{
  "attn_scale": 0.177,
  "weight_decay": 0.072,
  "batch_tokens": 32768,
  "seq_len": 512,
  "dataset": "wikipedia_en"
}
Each number is 500 + 50 x the weight over its row's rms, rounded and kept within 0 to 999. Layers, rows and columns count from 0. Numbers have three digits each. The size before them is the row's rms in percent of the matrix's.

# q: layer 6 attention query, 64x64, rms 0.176, rows 0-13,32-44, columns 0-63
# k: layer 6 attention key, 32x64, rms 0.151, rows 0-12, columns 0-63
q0 054:495491473553470571470527536492438461511432505496451426466557460459482592521526589537541562451481529545464437538485499503413488555497528537442450459552492375504356451477463508538529524429610481
q32 142:526480550561444468557549557483483485477460522502486605486371446499502456617485512412475604489458524502470421562432530525491518541494494452554529458521565561495443536531607428490480514463582461
k0 047:565443512512542540493488457489411513528426572495495602558429493558490462563521498425607415508519506532475479418450393485427481423545416482527527419518507522491542554492492607491472528461540493
q1 042:460560631533506456542549525415483524522531503568477477515497616502460512466428399442424484579492480488541599534526465469554546396455506469577488512461434488527586509557496430495458472494472510
q33 144:500507524445579457482488507484528476525547527571484385411482474465518513469538449473516522577587573509425557509443517594540494588552517442509490469519458548541529534566512445374574459466405528
k1 049:415485462409526517536496424546453455429487453492479439460480450580555485524513500574591551462563500424472461474564556531513532462540491593465437534499496417417451498503462537405553447522592467
q2 042:547474444462544540497538447562578527449435440529511669524449472473494433458448484500504413550478528458546537482580472529509428487447463489502402523490586522492602497517456459559493466539422474
q34 135:500459469498528512521483587430456425517513485457468474529523595440528509542508477545561503550498531546556423441549466598516584470547483516481408524467509545530537366464496632452445452560546462
k2 043:425444505495532510500380617541518546529563517502432495473568593575472408618504515532440498507555552467516462444389540507452487465490487558521584557439488522537503452501510465482448500527557510
q3 056:577460347500528522462547498561547478427466495450531613583404441508516460470444538498521457439437587485461449495523515540484442496440481434475472536503465465428491521448468512461565457514431433
q35 182:503486481546411504498476459507585474522473510471538527602464526503489492503394554460520504435458446508576473526503468387560536412374478589513513562435568525514450557523507560597482463461536461
k3 055:466576485579554509538540447496519540465455486424498584516531416492509554506526577541423536495548476541473483503392512507429467605592595515468474574492436510483403522516535534584517438494566518
q4 080:578435405584506496505481536571497484399432587478503501581461440467489534438473571471511475397501549539467375533450511518417476529467491530468530531511473435490407508488446509494596517499553472
q36 133:433555452512443613542556427469493463521546479483529431594470456562516468569445504467515510400421519499567403454512470383524522488452489535511444583425519490479478531486453573547442489532514465
k4 044:552482517521462513537460407444518491570473456438534550492429519468509472411498446487524484413515520471574534469558443596489493442488511532514392604460501474530563335463531544492503513464450449
q5 070:525389395638569470529514478541507485501426568490513476472437465467503513432461535519516429448490610527462416533443508509409508502436461458455427543532460488538502536455446494515540440494560441
q37 102:550460507484495478552477625520484501540504497503464463528451539458439535585517507447496383467501647481461503571482468554437497440493444503504546476476480548525559489560526512580413382501562567
k5 029:574485455537495528556447455463520528504503549532594562597438475473391553500477479474466437458480493496470515431457461525542507443489560496475417523431513466464585351462571502523468616488501514
q6 044:533451448496459571527563521437409527443481465477453519490477542534467536530528526480495413513464395513549486467525483533510537503454463482572434576379503583548413482439460604550404494550537548
q38 075:529494472513524483458582539498494552419492426481393564433514423448507426502426542578525459505541520558527416459526546580535482520536420535462448508486586485534474544438489499461434384568554481
k6 043:484533590520549512496496494555454501538515477560493481491487463525632410443516464598504468494516586520587434543553609528473523542499465520491448502500450544547570621472508484489522400487432425
q7 061:477431519414490452470446516537429476586550451571513535498430510506543439492514469481498603636460545496536559529398505570550577525499486534573500506489534520483542496459504491413463425497581579
q39 097:420433478466567391413511481509536533549433519468472563520420474487479545535476566503416517484512564423480567476430584482489585463420512472433531509501476579573516524483582520541472454486446581
k7 042:491515552458501470462516540423403540509546498609462643427555538419495544448454481454518604453506492484493568512482531410409520496545507429488578409520450541535520439504483490447497498470501500
q8 105:331464563428572449514484484505470549561584581576458515440478445479544458459514404478504542600450550501458565507476506517492578493529508448438520494571495535492559517503503517437452474481445553
q40 082:489511559473455636517433446533512453523584456494491513558538543542529465472558383397536492458528581533507502495581503597449525431579512454483539408516462528466523473489429568447489501538460505
k8 058:519393489562444503461596466502567432452526455550562471523511546552630445561505483550492563507439517531476506575465423517586472500465436618477472466555518491538429455431500514523531456546472488
q9 103:496525466506572578482526443510524506441467472423544445515552504477393575488564535545482457404511541517519506466631487470450463430499483590507461545515574524446448477428527496540621579506541466
q41 059:470436359588420453498543469537537485451571471437537590517501460518482501514552461477472517441533521458552443432498479527483440502430465641470499555526460501448521435479433514547548559568529543
k9 090:569447488559447496459627434394547494446545407475538614574467440485572513549531523494494479441501578539523506530425479557526548519511484576499453541496459532517481397458532515479561435471474499
q10 108:613448483469471489479498571516476432425565512514489523513440435550478500471515507512421524444506511405499457475444514444442472512507571443582455488462461516592577413521561430497418435554569578
q42 073:576500504465444515522473577463498475403533549444437491541456423516490443500509517498418581507528456430502507490442512483433465529491517539637432499462426507522615444520568442562476468552551584
k10 129:545428563492515470474424588415449560397459580476530443529484449428572514521516576492595545400535516446516526383473467439427545480460516505574509499467492514461557454465476483489501499528481559
q11 114:500451458575579445642502585480462539461616469496445529512508500439469542513541485497525467440577452548474400500493515531573493560492570554507428543456495507382472535535522517551527508521534429
q43 079:569434463533589464574506521448491522445572521469510555477516451452438577516496454493522493481611501470494399498455498493596529574472623515507437566418513489408470522535528552508554528521540424
k11 139:468458461520556518506482564551549500524545557478562497522515425530507570669421456618497524477606441504511438477483457521508545578483554545462381568486495496494479516520538475535531525494548436
q12 121:483531538493528484606561548518405424542456511523438430558484568443573562498525454441552496491437511510537613563500457528455503438541549492545534519578581417572509417537477433500500524459451520
q44 073:514528555535556477601512477483391450558506509565405394580629552458540539490542491467517444553478498499519546528465446531456444537545564435535538475524471483538446416512454525426475539438489537
k12 150:538514482566553507525479488531443503483407574384457465530441598472493418523480423500503462536487540577420506587437458525547414565577546424508547456448481531492451487551511513517414535480542554
q13 122:460478461522530499525524447502450439634489563402507427533603540514503504604587560445465508394505517512502433445428527488461536535492566461469507527524446596552503468465490539413485529453473516